config.toml
n_head = 4
vocab_size = 8192
activation = "swiglu"
norm_eps = 1e-05
positions = "rope"
rope_fraction = 0.25
qk_norm = false
bias = "none"
beta1 = 0.9
lr_head = 0.00938
decay_fraction = 0.535
final_lr_fraction = 0.0
seq_len = 768
doc_mask = true
Each number is 128 + 32 x the weight over the matrix's rms, rounded and kept within 0 to 255. Layers, rows and columns count from 0. Numbers have three digits each.

# layer 5 MLP gate, 768x256, rms 0.0829, rows 160-268, columns 0-127
119096123119176103134067133108156186030059150115151047124086053161135094216094143144112148103142178156092120124153126143094196087117124109138054162102138141149108114156083134116112103150153122090157144124097156073095095188135126100072136151160144142152120146073124126077097122150159122168143147085067190180133128103118138098144091107111153160067141132170122119110099172149158139125148
138136029090116121099156124115097135150081158154095093114189096141213117210135126133044088077119101137168155190152123112174128101163088127115093081153123147142093144108102153132172158062131066163172142086128120121125141119181093137148120197100125106128150158124096132157101139121159143137140149138112102131110185156137175083162093095107142076081170117137114124154174139124085157148173
096104067090094146064130143118151113087149130048144123118131106091136098107090109109135098200117133106183115112155100155115187093134081110153111185129168178150153134134141145146153085145171117100156095121167148058073157115176097149103139091110086039106133085065167106157115098154122153132111165140136105143108158170169106089103158187124142112078100151058143116148101157149128116136096
118099152063122118126125158155122105154138145086136097147114193142115158090172154157195139103178135104119133137123105095073132147102136149164083159118162088141158163104107147130089087122121104147163127086117125143156138121126115184093098069154188125190123131157148129146128090073123166136147098183117120145143141182105141146085085089083142115043176189131148099095142171045157108159182
113129062121151126138131139139196068062090129090116112144136170118057108131142173146150120171140154104127147174100136118156160154122095114123116103151102113132087057194180183119049142127157092198103059161152134140115092232147184086099173178177184150077119126068091097107085118191077130072187125095166157118027152122092135167038173114097112086173017107089125080123102109146142157100093
089129140070167116116148151197138088122073131158142087154208125131119136128156127161100117199142120076119102109133167108121159114113124148144143157082132065115123129153187110112075136140068194118104131099115139144148171155113145160140161151161149205100150127151107124110069144149187162153126183090138116119160079182136128142087085126132081136162111145144150124170117153080151129164101
217102138052065137161118192132117100100062113117166115121147166077150179164154186143119179193136115152155115112080081226100124145170118131111139158119174130112150161106048064173155140091171100141188054133148148138110185152152195157077060115140116101134173153082150138137106131125191176137123097109114188152142144086089154133083128158142101110141115096119119083178086122127144154135115
118153135135199144126109132147145131097154168076148139135136094104063145155131143100113130167120149117145111092186158074077111097136143112131156124142183076097080122057154123099199177119188115107104143131082151076062127137077145093103068152152169096101133153082095099192171081127137151129143185156060094122173103121125153111084172157124098156200151092117157197148135141089125147091102
091086122201135122152114136109181116105164145069078087130093149076162062109145147180124182121156141118117160112112140128215152190116150122095110094147104169151186145118134124138121078168088130165144167167111113123130089096138124134082098131113149111118130150156148090097141113143113120168075125187139141101088085117154098129130135110133096141115115085139128083173072078158116092150124
170073127084181114118130158114147174141053148109098120139137159100222143053157156069141111191131116114176145113082114155191194163153132086139138155057160086132109124147159133181116153099132113124130155138117132156137163151127092107076166177151136105180163137174128109163111104147133157133183124142159120167140147121171180134127119092174088124060107101043118096177132126170104152133125
171127042136134137149107172188233152167145153075176106229186089086117092082151139150125095084141155120085094070139135153164146130083136117159074133104155167121102164185138129173161128087100156143162146133111115189100203092122143162147143114146093094110135190177179098194155174137162175119084048166159163241094129128078109127116072093115141150179099213155180130136053175107153149163078
214152109094075133141172081128091147098099111144187092140184129141127171140138228179140093141151151183125166142130152141135134137154140164168073102073170138129147106088070099113180121090149095085199169141115149116033087145131150140097121112065112155167104115127121094173131085134117157137121098096132117105196125136145170140084096133129103189149148089087098128162122174183095149107122
143072223113193122162142080133137147156074151148063119070130141136116105115173115171126078110145108115159099119119109165087138093134053137112087163098148068121101122097116144123102102090124129108153097161190148118120188090144140113141133162137111044130108090147129126078063114128126108186115136069088110153110143089127197164172125094145139135133106085120131090157125101115103116109203
097165111096179139098123166189119124082126105135231125198137097110141123139127176081125063129193089111152147174200110167144113142212122116111115143160177117102098185126099151114162118138134159140123042133123151126147098139172108132141117166106130100128099137165135068139102134120116138130145099080179130206106146133077173086125071142152027091171184073072125079129122097116147153082104
094144126114127150086112105199162137100141113081132137128081142081165094144198136197147138103177133119173112102114086183099150075087114090185118137133139165106115162223139138137137185132096115170083096133052131132156187154152118172150104143150142152119179080131145112101086097126118182124141076156104133163162073138112168149108175112131103119131117116121101091188216094121134102157160
137139132158175160108071116143120140100144104118047099157124059141101173154113104105135165120120157120177096140079147094118137157122107115093103090093129112116096161135105122128116109100128101110136083138148145140161151140127158136140194130154136148063120146142044219150148111132084101104137116109087150111193091110089126137153119155124093119109132072108130163141101161121109114112147
097153173114108121167153123119124177116091112103197162082166103092149133121131096151108103151123129119084135169118121157113139088106130125120090126156146093108101159139121189088166110110148141097096116123133140133123173142139068078164107137119059085112169131090152141150112113136106083136173102121135141087133215138189116082084143101174163108153128180135099167105135098125100140096144
142101136108160117082081070108141144091072158107145160082092114127146124161127128154185129173096136158147134110128122085134101134161156097165133118077159151157135119136103124124124132146126111129175107144152134163108096156053103119170137101150121157118144170145106052114148105155116161151133121101093135143088102163143138058114119145119128192081138165150120176177156171152128090126185
127158141114100178128130140114094147151104127164121110061149148112167130157133085172133093156110125150110153155096093184159137147105131139087092111114143146128132125164020146130123148086153141135154156103139137070124141123109135143095161168118155133157117120061124074133095147133147153201139128081132161118088147149192182069116133120157130163110121137156140153111119129112107136162113
214123149121158167157112076110120112152093080133060086124167154102169132137134090084165072141153113140132119169099080141105129100142074077162091116117169083176206156118068147186119138103162158187087144168151135136172119115111208082073133163124182104134136116157112108150170079126140112197165068098149117122141108176155137149081099106133129076092106105086116176139144117078089118067149
134134106119067119167133156177141111120212107119129091156095145168124105096092087176212139124104132136156144110108124121076127163162110116087073143139159111081101131094063152140101059114103138083087071118137161150136142152213139117132089083176168080081138129138105092106104089130140165145062142126132093119151133136145154154118096128118146162131172140129115127155134205134135108118189
196130100120139067123153088152143143180106109181160030068140160135135181138133106126105124139146117138170111128108111136153125147135099148168080128156146150125133133115122156142144144114128181097131081144160164137097071103135142145130108159094078151096122111073129088167115082127045140120153126100096133104113123149181158130077112152189135162140148129123135190147121105143089143124142
128138117109142047142134159149178121166101172093197119138175129181124141128190141150099175149142116102132151132130162147108152169114118050103117201124169163163166092102155119151096091085184162135098136129177146162136114124125125088123114160136124118114115174082109145197128058133133147118135179116152094129149115110107216110132154074078047138076108175133157095115146210109122115123094
133137090144136107091133081133129149086099129115111098105121119131137089112154133150098130175087142163114092145187104156160177081149127111092190112118160039163123119078124164070192116157082111167121153093143148131146150138156117148103170089091084093128119128128206035108090138113166120141156147118102127127171095185124122137136108118148106189103172067142097145150142126161104167146179
146158124089114154135164155175130142156121133204118144164126163150135056112164068090155112197149134114149119149123086134155117120131119148140151147090125135138095114134126198107118158141128161141157075130079140138065120099146107148161132106170202094091081121176142137161148100120157104132150149085100089156121157168123113082139106095169122134123181128114154123192099132152092098153161
129138092167162233133105100087143121077125189158115116098105109130147123142108120144096127216160100117134167162145109172111161093131090077128099087072139184083096134112101123169158167097133112202116130067152104143136091114125095180113105166123194157110122140069116095118131128118102130071149159082113134132116102165141163146167160113176114102083099173173172141105175155156124114142153
158112100168178133076118130135155112144101150146147102112093078114117103108116095088129082147109130074151120128070164115155168104116129116121173124103141093145144127079172064127154109090114126190177089128161145148163112094142141186120161126183140148074150155135156080160179123118151169134136126102162100153100187154104121120135106081100178149114160091152106074091153111125110161144152
135120128163144106149095146166162101167085100110167065112115107080186140178180181140134176168132094174180051139091083126142168058163121083170081187038150162122125183126101081253103157074138133095157154162111178140099084068171109112139152196182137099158104101103166091146089138134158178096115148098114133150159142164142160101111119106170165149090134092090032082168198169120123072093132
090133109112185090151050115107122161100157108088125125130120148109127134110119162124113092136170119065083136099180133126137180104124100082145162163117162141133166163085163140101093140133110186152138114178152137032203152111146132176123097116157082097050191117068143058144153089100101196080169204149120085109134111113156096145140119161153127147188123072152138064138120128130147167134078
180136119106120132056142199118123175107148207122129109166095084137155101109108108099164129131152179103121149169179126150132128171120129160056111148122189141154164087151130161160119166077160136114060121149158174133127123109155174139123132104167130170093109107080121180074145129135084136072137125160107127104121104140161150179096143130185158136096170116072120117143102160146136168116142
070141087096100174095112139142168151184108124088147086147137150122128119169121072116137156119128111157071102076214092083188147163120101162159111177177171156163149093117195144057185114107194155147157132163140135152144082130037131118116138152131055142172093139123122121117149123140139116152134122098142148110096111172102162158145131183148127165076153177035136119203170075145105125093114
062185083092087085115128108185152137140117124157119167113104156098128178143132128120135116121150065198173136190160134113157099073179132159116113147116130105079102154070150077095144169131165115074120106147159156130136152132133150063158058144101091076084169114104143093153115075101109135168094109083082142114143158089071093101120135131138101133079126113113124130110131116170091170148130
120124117094097151120198157147124137148115107121146121098146065144142148116116214101132143155128136116129137196158168118154123112099126065186105137127169119105081194193123117090156043132151113097129173117132148137092139147160065171141130112133153105118117105142136125142125052086162134127115130114198121131175124144088163145140141128132172128133130194122116135147102143136124130140094
143089092102177120137069172134163185146130115123174099165140136125091040184140127134158150153159075100073163110127161099126111104126119175185125161103133133192080130139109156096151141092134138180164137082062134153164130073136128115093148104075203156097072211169121118093168102125131133158136109122155126185137144168191182198152068167102171139080179145142116124163109174081112152108098
118086155134090135083193177105134125179066169196099122096138120151169151114116106098140100146099112114095152099105132108121134185101098140130118125065145102118098146124133181156111087119115112174160089142131120127118163151165099181166072132162102129116145109114114176163101086126099130110131142141071107141047088128127132163100108092104166189132078129112128088101176143157153165103103
140136150135155137108170073107138176113120110141182118061143124115164146089137143117188058133113143135157147213157150181094152097151142112083097122083128083105121138141092135127148112109151140129172146130076128112032165177131129151125140131171154115137106204155144113134174089107135136168088135124156140212133076222162124145117134113175127094110148101129142144142107159147114142098159
093165095085132119127146154108103065154163146126156156078108159143109148094116118095088172161082102092094135112112140121129134135182107130131133095020168164129085189108120085127095144098138110092132150136083147145150111156169165126076118208132147103104111111138096165098097070114130182070095117134152146159163102107093156113080107147107124145127152159101151136216083148113105145104146
148148115135152116136166132145141128104078089077168119158106109089155120145179179087106168218114132117121146113101131134163136177144154144144111148151149076122138100096147111113097171111197163109059110134152136143151132139179161193083097101138165135113168113060092111154126152057184167199143164159139158126126114171073164148149062155098058116170126099155089114115119122121139153164174
094155095068104085159116126138124160075109119148134177140148145121153132150122161137100090168183125165127095132158107119114122106110062115106058137095164069061109095149079083057148112118153125158154166161123145140091072093092155180116067116143095086124114129162128119170183130143090098118117119114122198133126155108154113165105137133123121117126179148066108159133085128081082113123085
151129165017117041145138161136088147161115172077144072118082078137132066156196132190102147143158134107103138110136086141154136138167065038144114150114188108129096119158089162176072118109127129135139110144114158136141164122125151124134106126127126113082135134123084140101060145164145183130137159084075148111156156181056173096110068100121128085169171158113135096082162143113069131073128
160133096118124149131161114111142103131146151122162103103097100087156165134139162106143154130091104159124176094175109059120150141138149081095111115091155146143140124083097166090087122115164112127174111101137154150138110072225103115176074118147133153193159186120123124146188117083138123090111076125102163124141119099129072148144139108153118123021060102134149132089145186093098197111148
124110111151204106090130114156153160107100104120163068138058110201136107120123134093168133135123114136156117099160152232097166108132081109082135147102127157148186127092164154157119116097139173144138094190123125145160098038117130109152095172073111163158146127139127134122175103163102135164110202106112113150102104096084113118126165158153089153110099135081101102064123084101152172112138
120111133160183116160092146129187176127157203104150129174091095133125089177099167187119197112108116071182089110174105149094194109139132084113140155097153135208165138155111115109109117099173163174076141151122125161211162153180128148133073106148141146146175160086156077117096116084183173091113121176178177064147107173179111096174118109134137168101143091140177113109084199120105102129135
176109176131093181126146139082125127110081083048129078058162121142143196097130152140130171059092164160125152113179121130148082103109114128140100116134161132153121146085106125124121137129110119070121126164172149163091159132121134123102050130171119120068194133111054171091121122105142212103120125113130078100166119100165126185116076167136138129065092137155142148036160174105115126139171
133106089121181185105097140152179076142114187078070152107064098162149114123173103156091111165159092147145123157130112101118106126158089173105141184140164103103113110125166123102087147111185131113041158118095131116173109097138090087077067127150145127149087117069152105095064147102163155133094086151132123177063101098101101160103136120100060117115127060089059093159174147103119097116133
137120100096126103090114146194167135078129170193117132122153118104163130147065153117070096167110103174130055156153127096218156121105099125158043124136138185070138129162174079178157153113118107136066133131169151195158085135085121156068151179124076098093143170085099084124068109144144139127105193079112090211166105124104112133146172128100089117114078108125093130156168173164115099102140
108148093155112065112096130140114122135127144146139120124150167151138144106098138128160154181138161133141147094161161172109113173173128193076114124121155135105152103120123122075146145097125079138089132186161164181117126095096143078088093148116184054130109150097146069116095152178115172089150127138147133176121127110069165144083124141146099155130110123118079096137112203125086164161046
162181079120079117079145100094159111093135147153199138108133137138056112125124130152146090162134126139119108195178151129142117155130118076185112110119126148156144066128138115111081153116153133144130094112126114179096109123115131103121100159212089118122163101116081092145134092183122076165147091075190104088131123107146119180124172108123137147154125109140161164131089104137147140103127
128092144157088163171067124135147156128181135093112088099121131122144118127147085139132134133135096163166125118146104127109128151111159143140078135118136143123165197163087131138168114132138192101066170124140137109161137125111122124075112177090155117127100157121129117100124092168153128084117120121156117105125163125113147121067114147080145125084149158209130161161096068097143112150152
139113124120139156137134191140182112135148062089138155097117100133144160085147212150147130129113125120134085144163170070094141136131143113154114151125164148104113142093196180148106080151108099119142186137057152152120098060167148151141159109113143118168145193099123108111119091137111151123106083162130134162160142186087107092095195064118139157105116111165092100129102134137104095144116
149116121192109175116120140113150173100113122080128070124142146125110078138084112106148113107139155158123096156102097148143090121115157116179046104151109182130139118108130172122157077083093114176070109139124129109171080102155205098102168132158130123126103147156110125111070101149112102066155135093165073114109136103116120156117097137141048157146074120166164139122131144122112133057144
151218134122150156128052119080074136125117066134156140095108136123129146129147182133090154199161176133149121161058111077125140155142149087106187115131156150182192131130110084106109159135159063071117127131153147121059136165133141110086116140154087171145155134139135151136092126149097124181141195111184088171167076102138133075102158077152161164126127123068116153096136122117173139122126
059087115109146150118066126136178155111163129069177114108110116114148104103082111125145142132126161035104128120098125149114159162177168116119177141152155135074156093115148162146093093067094096176094115145134144125134172135129102052145207134135129151122158165140106168120158101129103104148162169173085177138104118099086147129146143147150177144092175140137177120128151076113140128158159
136177076092163063167124151141130162139150082100112124130157146144117093168080143115105116191096107119187078094157116160157187122163111128152118131115180170138144118109104122044133156112157163100165128131120154162164132105113104120102086137140116058117194187179165071142105146169118146095142117070074107141078137147161144072180105164162100113159145156054115127193124147161128129137180
120109140105119106125079127159112127154125160095191072124126117150171180158171197113138107149116068103131116138138137146129142075161015108169125070126083097112124156096118116175098100100131146114139084125136125145139099101131154078161110190147114090143115148159092142133118079137086133116120071153170141107145130154182128158136128178139130136110117126104143144125118141136151084111179
175105099119143120146106144125158113146141169160120101111077069145107090161129100096137151208158095139152186147098117049204181158150147154176156156099160090052140144120123116095100127102168087132115125110097153103130150104116149134135132086144132088164116155109141140165150092163113126164121156136148095220155136169143057144171120165163143087145099089093099169105163140152122148140171
162106093108174130119117140167165091132119156152114157146150114125132115131145164136092154125117155143132095127118126101114244139103080095124100183077162116160146150110122131083121141141181141166126180135151159103107145132119138127083128147102075121117098102089150181112067149143115147106070124098173107176123115089148182123105156109130183164109182119112115081137152138153137137103116
123072118100170132075071061056116180121120090132154120130129112132103108160081134187093065152135145148148127123181147117103127158128112099112137162176151123049146102136128161127120119113176105207096129123080116131088149108151101151069041132067154155134134195113103153133147133129099147132163140103170149125141115155091176136122089083187092054102117132152138094129167109132090117110107
145195124067110141122095111135158110076141130146119121141138140109119143135160122167158092101182160195119081155136121135146117122148132130109145187132155110169129109179154123157198106083091065210108100139191126104164149075142128104162159136116096174124131091032175077098116157062095128142118134097070096097100052127133093098081161158174187147154132115168140163089122109155118149104167
127142107120078173121180109141150129094161174162073109133200076126077134128106145082120103136092162204120146138149095159117126126146157165138047178159165076118099155177132115127082137121111156088118153100120144133169132178099140153140127180168142167099149092075204138155118108119128106175139124109135153079109129099115087112145195075122116161147088128181151109133143086121105081120166
157123104139136156134107119158181096139153105135126152117141121102106094128098169111123128180162136201141122093102146117093117101108112145134101114145120132158133114139168158045166144122115094130110113094123154113132050068180111092144143158138110115096159155128113186185096080137155137109147059164097106117093142177132126116117077170156175052134164091094121135156150137150118137117082
095164090173070150112124115128162163171156068118153143069121056055072155104116181098093085139158126149163129148207117150144212126113097095096090117112112097086140189146135146130133119082113132165140175160098140156105170132224167134193099167117074150137106132139113182134141159187114145135130147068126074147089182126103093085147092142169154174150116163098080117086112147163160104142127
156164117119161132125163134111138184107159126158116083132122151147119112171091097085199108165114156127117186184098184130159087143152145146129140153168137096131162108129152138136153067125101042178106124128104137122145155133131125119130104091125117076188120120137106150139191144104134036140080192146113152115143132111149169131201121096143139133087133099158129165140195089122100128116094
128126114145169106179167089149118180093106134207125178095144178119147115139154112157137125158105131084136185163125059073153155139164137094131153182118167082105154100116120098118097130129130078129158130144056145114122155194118161092150139065083083114116129136180131122129170137092130097171128099117129168176109147132097127127134082137112174099136130106097068136185137108139112161095195
154094164102077134172104148163115069123065128099128118131129111099190141134124118087176096104060057111178110129140116135145155150108121162132165134175153139116184170088063097123129112115172171169147141090100133101120175093134134124103127127126140128135147126190124136137094143160180106146108129123161136201113161095100138135106106150076093094074170166149135183172106151112077112123126
112119086141141088116087175145161107134178120133139117103091163126106073097108116118072091149133113127171110137181147115096127168129118113097093138144147125091101116087111116098131202152147200130123113098104133128141128088169118099168113078146154132077135205078079163159087121087129153141124091135145215139068140074131113089078093087135067111166183097120034049122143106150122206083124
155214095114122134097128065129111120095135127101193077142129056117139183111137147145128096141098114165120111158158105122139133139132068125141092122080137139105126140161075156099022134091140138114122075122120131092099162127165169140114133139183063077093145146066148153121117089185098107099084113065187149117098141136055114140090114096131083132115166111136140092126155132124135102104160
146113128155175097107160141157133114138149180137100120097106155134108196137116139150129152121079162138191166127073119126137168117132129159174119167079137143171164165150154089112158125179130112128123136155129124126178126135145112122101130141099141119153147132091157092086076092111173145150155102142143117130156134174194084125132109122152140089132185095148166132172082074138098112097147
111182109160155178124148136101107095083146076126156074192071130146145140208125094156133129135144113146099167141090153142174158121119157023087102162114175122139135113153109161087165079113178153141117090114140146096157074159072114167120119105129156145107147111071085150100150145145111148112146129109085172157121152133125122111086147100147095090178087061109122118143064094157116137134119
154115122022149166089137141165133126138108104099130081150150109090186147139139107134144112123098165109096146116103061201102132118140102094138162150135132079127173135125146147147163154093088116083137148085140131105087096128107119122149083117142148148078142135150072081142157156115189102205128057113108097083164153105142149135105102082143098107116027147160161098095067134152147104087117
200126136093134162145136103136129139089132063117117081113161167112127123126103141124131105133107111108125135165136141134161190103144096151139115116092119127113169138150118093083140113106124145183115125157211145163156177123140148096070140160166073104108176147144144083103078079100087112129078167112164198149130126183104174093120169167146132120148108181124123169152103142134099132094128
120071145112120115165134136149150131143164124114114051199119096080101116101091132136101124107119142099125125129185119079147123103162105081157171139118190103063164149118145119095094068127145097150139120145064149144127110079191128116130117100172088144150128141098099156101068171160103150112107119177148090157173161157117117191098072105109141108112087066103129140127150128117136089111128
141105137103136062160097150096108150168132153083108123143099156151115083143119165212177099196139155103146154137135121140141118110148091123164075109090148144161173178142034155126180116128150081157135101191093139147130176129140113117156147170068074131140139133163176104139139157087110167111098159099116190111127104129150198104114098152102122119151117108092150143159141138154158094087093
152133136119146072177094142153113154104140146121129087120173094065083106158101116087140130113137112176182094145161158168122087130164127195089111110176149102100112150094072137115085195114086140079134167103105110111140115154121189152000105091203147133105140127097107116138153142161128164104156110055115126134100119126170147067184104079109147139082110134163093125127106118098118061103131
145178137117150121150157144163195185110093178093166130106168124142141163101114062096168109157130120117118107086153099130189160071168123076144135132159164152141153141104109097145091089097149125201115149167107131149097110103129137131110126137113135120117142187131166168132089084122152146164144141125123098111070078113108162121124147147154215126126117145071133087161121153144143124125145
207113134163132112158103108148162107105054126126144124147148086043103130166149179142136098086114112134092199150077145150096122109121113089183132146118128124140132082157156106150093131106130139061156150140132153121122110132138162119123174133112179084145173093193114129092098132129147118088108108148117150177055102109128115119144101113091118115093187088124149135053101150139108102107159
126152152080164073187095093088152150119124162167142092150110130086115084157200176131132101178090151132188162178081076125090110176113111167101117109145125058123132079136100170125143192136190132103117153078126141151158114155158077132137144132118103131153104148101148084100130156054137191122094176081102185141097106054127190134077170107164116116149146145102121175171175107156163153119155
116099158112099115117125102156167134119094175103187124154073159113108072132154096121140107144117114144138136129136134123071156086152148146114110103114140145140117173108091145149149049129132129148145168117094122075077095073117148106149121119140124081128180126142131109115129080173110137157043114140182140076148100179162122093129152161121142105091104110146127188080090118089177099103154
128073137138186190133109132092165119128093096189112073176117130092109124098086140151171138155126183110125134125009139141140180141135115140134150187107146152124122147201193097148196051093147114177129093109146165146119119116112180114100104036103135119152155138132166092116136127117137161107061151103140121184108109128143177129120135115109136063081129156154128124094116086106219115135195
134064090128131152176104166191149137136104063083088090153114138148174160148108105199172079159141134078130150116090149147122213107126087148131103119044153127124190168132134113194137029146142101152134107117127153130091173127112103114132126128110104121118126148153120104168107141104119145215133135098093089155130182204163184074105098136148136158112120132082103163107067099155169125136127
120108148117181105184136150099143144111118149081159122090110163112123077120088157090097091156053070125120122172151135136119104131119100161108104076134123084178140154174097177117127127113116114097118117100140144169143082155159183081097113099174166157214132136138118166110104094165172150096136112119151158136151130113139150108143107121170071114064154127235110124165089207099184158057143
129143157161107122068054069142169071117133149199169091097089160102131059120082127144073141145049176175062078077133118162173135135086086128131165150143182218080154092150141127103138103090146075137125110143116153147131151099112150147098130087195118112102086116124079117159072105138142133087037166080108168170129147130193117116084154173113146101142140164058126090099185112060118127114151
088154136138140116103113164156100120118139159162115137102133182100168144097112153119084175124114104111084087156211087164086163148147166088148138160148176160106213107123110113140106140123219185136142129134117144147084094146149188126139124111097123138096158162065135157156144107105129153174164130120089153192144092106093081093071166116161184173146145078079120137111111161118138127104076
109163141089154102111166130105147153157134158168120049102127142154069091117151105130154068108138100123128113149129089170125110149131121097105164107146152136178098183105113115136177110125107105144093129128149147102129090058144089148165140162101163179119087111091069150134130160093122123141150135145087098148122072155117089163065134126088159114183116139138148170128086150153181132155104
229103145126180129102174109117173089146114174110133144109175168119203145139109114080116103145139123137119140155185094160153178129150137149153110161190136146169121157176148176094110182143129166110092144158105126089142125057180099139099152093086064142114174143100162133092128126073103119091132089119106091131106159149144111098162066119145143167088145093101083110039130178062098137138178
172118157168108138103160173143137128112098146091111147151076114164060102153156130076117101111207171108103183178133084131117169117081133111148082144107131092162121158145176080145158109159092111123127106126096145108126143168137101160088150148185129114115105143128126097081143069070154141094144134092094108159133108141156120112044143129113103140112090157056137077115145079133167170132162
184212084104248093084139077144196179085093159084194070125110195069140111198119131172126108228116120078172120205117059161130143129162134092140093182097179082120165168156047121145146100092197183156149122177122145122135150106136163097093113123173120112115137196104160105174125083121109161145140104132081164208077075229114150104044091045179190109095119094108121191135091179115094150117160
114124150191150124098133140113138178115107091094142151113095131128117142059113137140177142178111189098121105124115103108130137123115151098129127166113152204088100200160107138165153077096167134170156163130130125100109093091174126089124152141195114122123150179127142108157156101123117089117131148076074089174107219138108077128101102171176103096081164107108153147158066160192095161174081
126132178148106115108120196157087146059148129183154133119092163102145171143112181187123104092089124086103104146103105110131161125093189119162132141134151040149127162213128160160066112096136159188141115093150112125160167172107102132108101139133168147200162148066114146120135095154080135178202175190178122107139085118134086137050172119094162096153123101122127110115154136138117176128143
110105096095212111091103096164146091096120113138149200099111164108092104151136115137129084132155123101163123134131117144083213139150084145084135156145161135143175180117112097087146099110146119160191120155139144102133103129130179091126101184169161117127127154132163122169115139148100163126123123118117074161148090121118141114123095137155099102144119080127138207130127155163122132143143
111094162109104125064138142116181112113132166094172097072103097117086170171139175131140192089138142126170183150083084167137167077132133156106070106123140150208114186194100104175140081062112138128109168185073168135147128120164150123103112117123133111162130161135105106087124163110187161137105152138056175136117109219086136100104113140107141107104076141123161101111187156112148130121153
169171143121120160129072134118114134131081124146135110177072103139122126133142142154103104118104062145167076165138110134103108114129102126137123116108131118118076118156121097161114133121141157133141124137156136103088111129143066122085083081103138136098109172075094094092146097079152116176118098165231120112154117093146109147168147117130185152116132176096192087143093136105118135127211
150179125151204143127116058146155143122112166067144084126106167112139187095161132155174144151175086140186134191158091130119164113192160109131153175083159139169144197120156120176111169183193133150089099138165137167114091138150117136135180096140098070148048150164140118140021117095121085103084122174099175132085138160100166131111171114096117134107119083109116053152155100124125158114133
143151079047145111158149101156081124149157129098135092123146071119140149168086144141196106114121128097092183124087145104162150102126136137117134105144153085086113181183120120143116134151150107098115139200135148144090166153136129030130181169095099131080055148109095143171111121161108113143142152128151118123066143103104185130183096094178140138115182128134130098147103154146095102106150
177163154047155158054126131116151138169166141079208119162151156124118178156091145130106101146143185054063142120138077141092170162159091106131127160128180110128130143179156138111135085119172141094117120123148145140181166119134154127123174107172146121189158136140122126143105128172177114139153126115122146217107100190121091100170107106151133070200136086101147153176149170056176118120134
115102159175163110097147116164139166131063203123113055115136078152131141187110177157117079156119076182151078120117106093136121155122120145116107118122119105129130078147129146184137143093169127118149147099094134119186101072089132112114153151098108152145099147052118114171088115153141121137130130127162112145140103147129135121142208118091048142073134095153143070133112128124130151137112
143183174119149116133063133166164120118121143158110117189142135097086074133183174123136097111088202107120198098110041119152139136133083099113153161105158128109108143153095113158105102117130121135116109136135143097117162112173099079097111136100113097119102176140135126141205124119136166150122162132091107154138200167145146145145059120179115111149148120102080073150136080066117149140168
088130103153147092142073094165122157131114071134086099113048121127135142096116189166139098169110139171153136122064107158118128144148090115133100146129161107107163154157122136166132148107137155153118121163104150119144104117122133115091150155152133057169128167069160088129017163170121134135130183167103126123132165176120174103099104099128120159109101127144103174116120109102190161140161
128119138097110104076120153102176135137088178111078141145089184110118148116152163130157181107104106088137109129088089223096107109076160105084135255165167104145128160123137148158159163146164117160175148119118134111054130113126125090144084125136056132167110173158081114140109156117179116168142094131058126088085126139141129125085117124144155153140085154142150130098118157075117166107156
094207082125160151143108109146138162110145141146171151126127076156147089097089114136000162148145121131174057117191102133125113126152084127123095153182142103063122129111090081098149092146151117134103124176138134108082126119139102121071088143150132100121058163098132116112160064120163110155088144079131186099165148165124135117154133144216178185140143176091172135097078162157122139058111
181172068103110098154092138088141182082171118122134081111151108101104212105079102104155144122126175125140175127163106094152155118142100127134103129128176144125141075150096103112119132113139151121132117119108150121136185138120142158133145105176062062065120155073139123127134138119153168146149101100133147101162145154079121132120118134185117176100090091079174098112135081161110173062112
173087155151123147176132150113154137138096100135083131132161091143134129123138131152123113127122141144105195127191126149132175102144113109180100143064139113090141224149146130139164182117105107119104200129111169162108123135177103142100146212113138049111135103085190100186105152128077101049100130155113123137137133114224147126087149161085053110134089117135157125223106116135188092114147
101207143087163097189152149109145145101170097092145107067138118075095150129122144106094134155171082162121154103156137127109140174173140103093160137061162145100185133156116047159105185091194147112143143146108134099100112129148139160097113142190135117146172199138069158092136124175057134124099137104153188100136116133129197139106107143163137134114106117094123100150085107158156153118184
113216043106114126111119154212114132086129058150106117134094148119108130111116157134173129163151131175168082121144120094152176105167131136115061146107136176106147103192114026131082117099136157140174063141149136141098091136132096089093154121139067116128121154143100158126164096172162158096077117083142157135131155109119109108065138140127126128188140119131116121098083146125120155170070
105157138116108075143106122159200146063159109093139082125147127087098108102149129132075190126082105069143114095186193125077170104144122118145073190159177141176102106143114145079104091120120098134092117156144172117150108150115148147095169162136093041113147181102174115077122134110165124124084133136067116109205167103117090138078082147129121116073161109066106111112146093140174169125068
117087096094171126114209142122123132095077091151100123149082148134135134122120123171145134094121133225068127164106126166136136088071088100141082187127163194138159119130142152091100162131139171155093184143101144095186120092123166150119167116233080122137128142106123129080112146128136130127146192125099057151112085178076163080086134122175098162102058103130157090066172087106176134090148
093181146151165162109125159112141152103129137102147094141160173131171102142096180198120097143085154067114160110134154120196159147140121102156156114124130149107127150128156161095199168176157101141128194153102136094139100124084090160176095110101120123093207136138109077160162119197099122143198127101162143175119151158105170123143100089157123134057101166088095149150150109130109071079144
119095180055105131151085156098142137139139126145164169125036135105096088178184140163162114101068159158167120128101069140040129129102151146138133129126164081170107139096121142128191083176112097140115114121146166088104186115142165084110168118094109133119101073177146118082155119158110108130089110100096186177195108155099118143146093136038128130077132198131120121148171150140083127106143
093142139132109119166070139118107085129068107182163154135096101215106192134114091174124078051124123172073068081089067108108152107126189118156096095089138096124062120174139096130130051087137148103186149139062134120068085119136151074154090154141125129164086203118131162168129122136120100118142145181133121121101184130081129118162166113074157161138112136148170150141126130149115120112157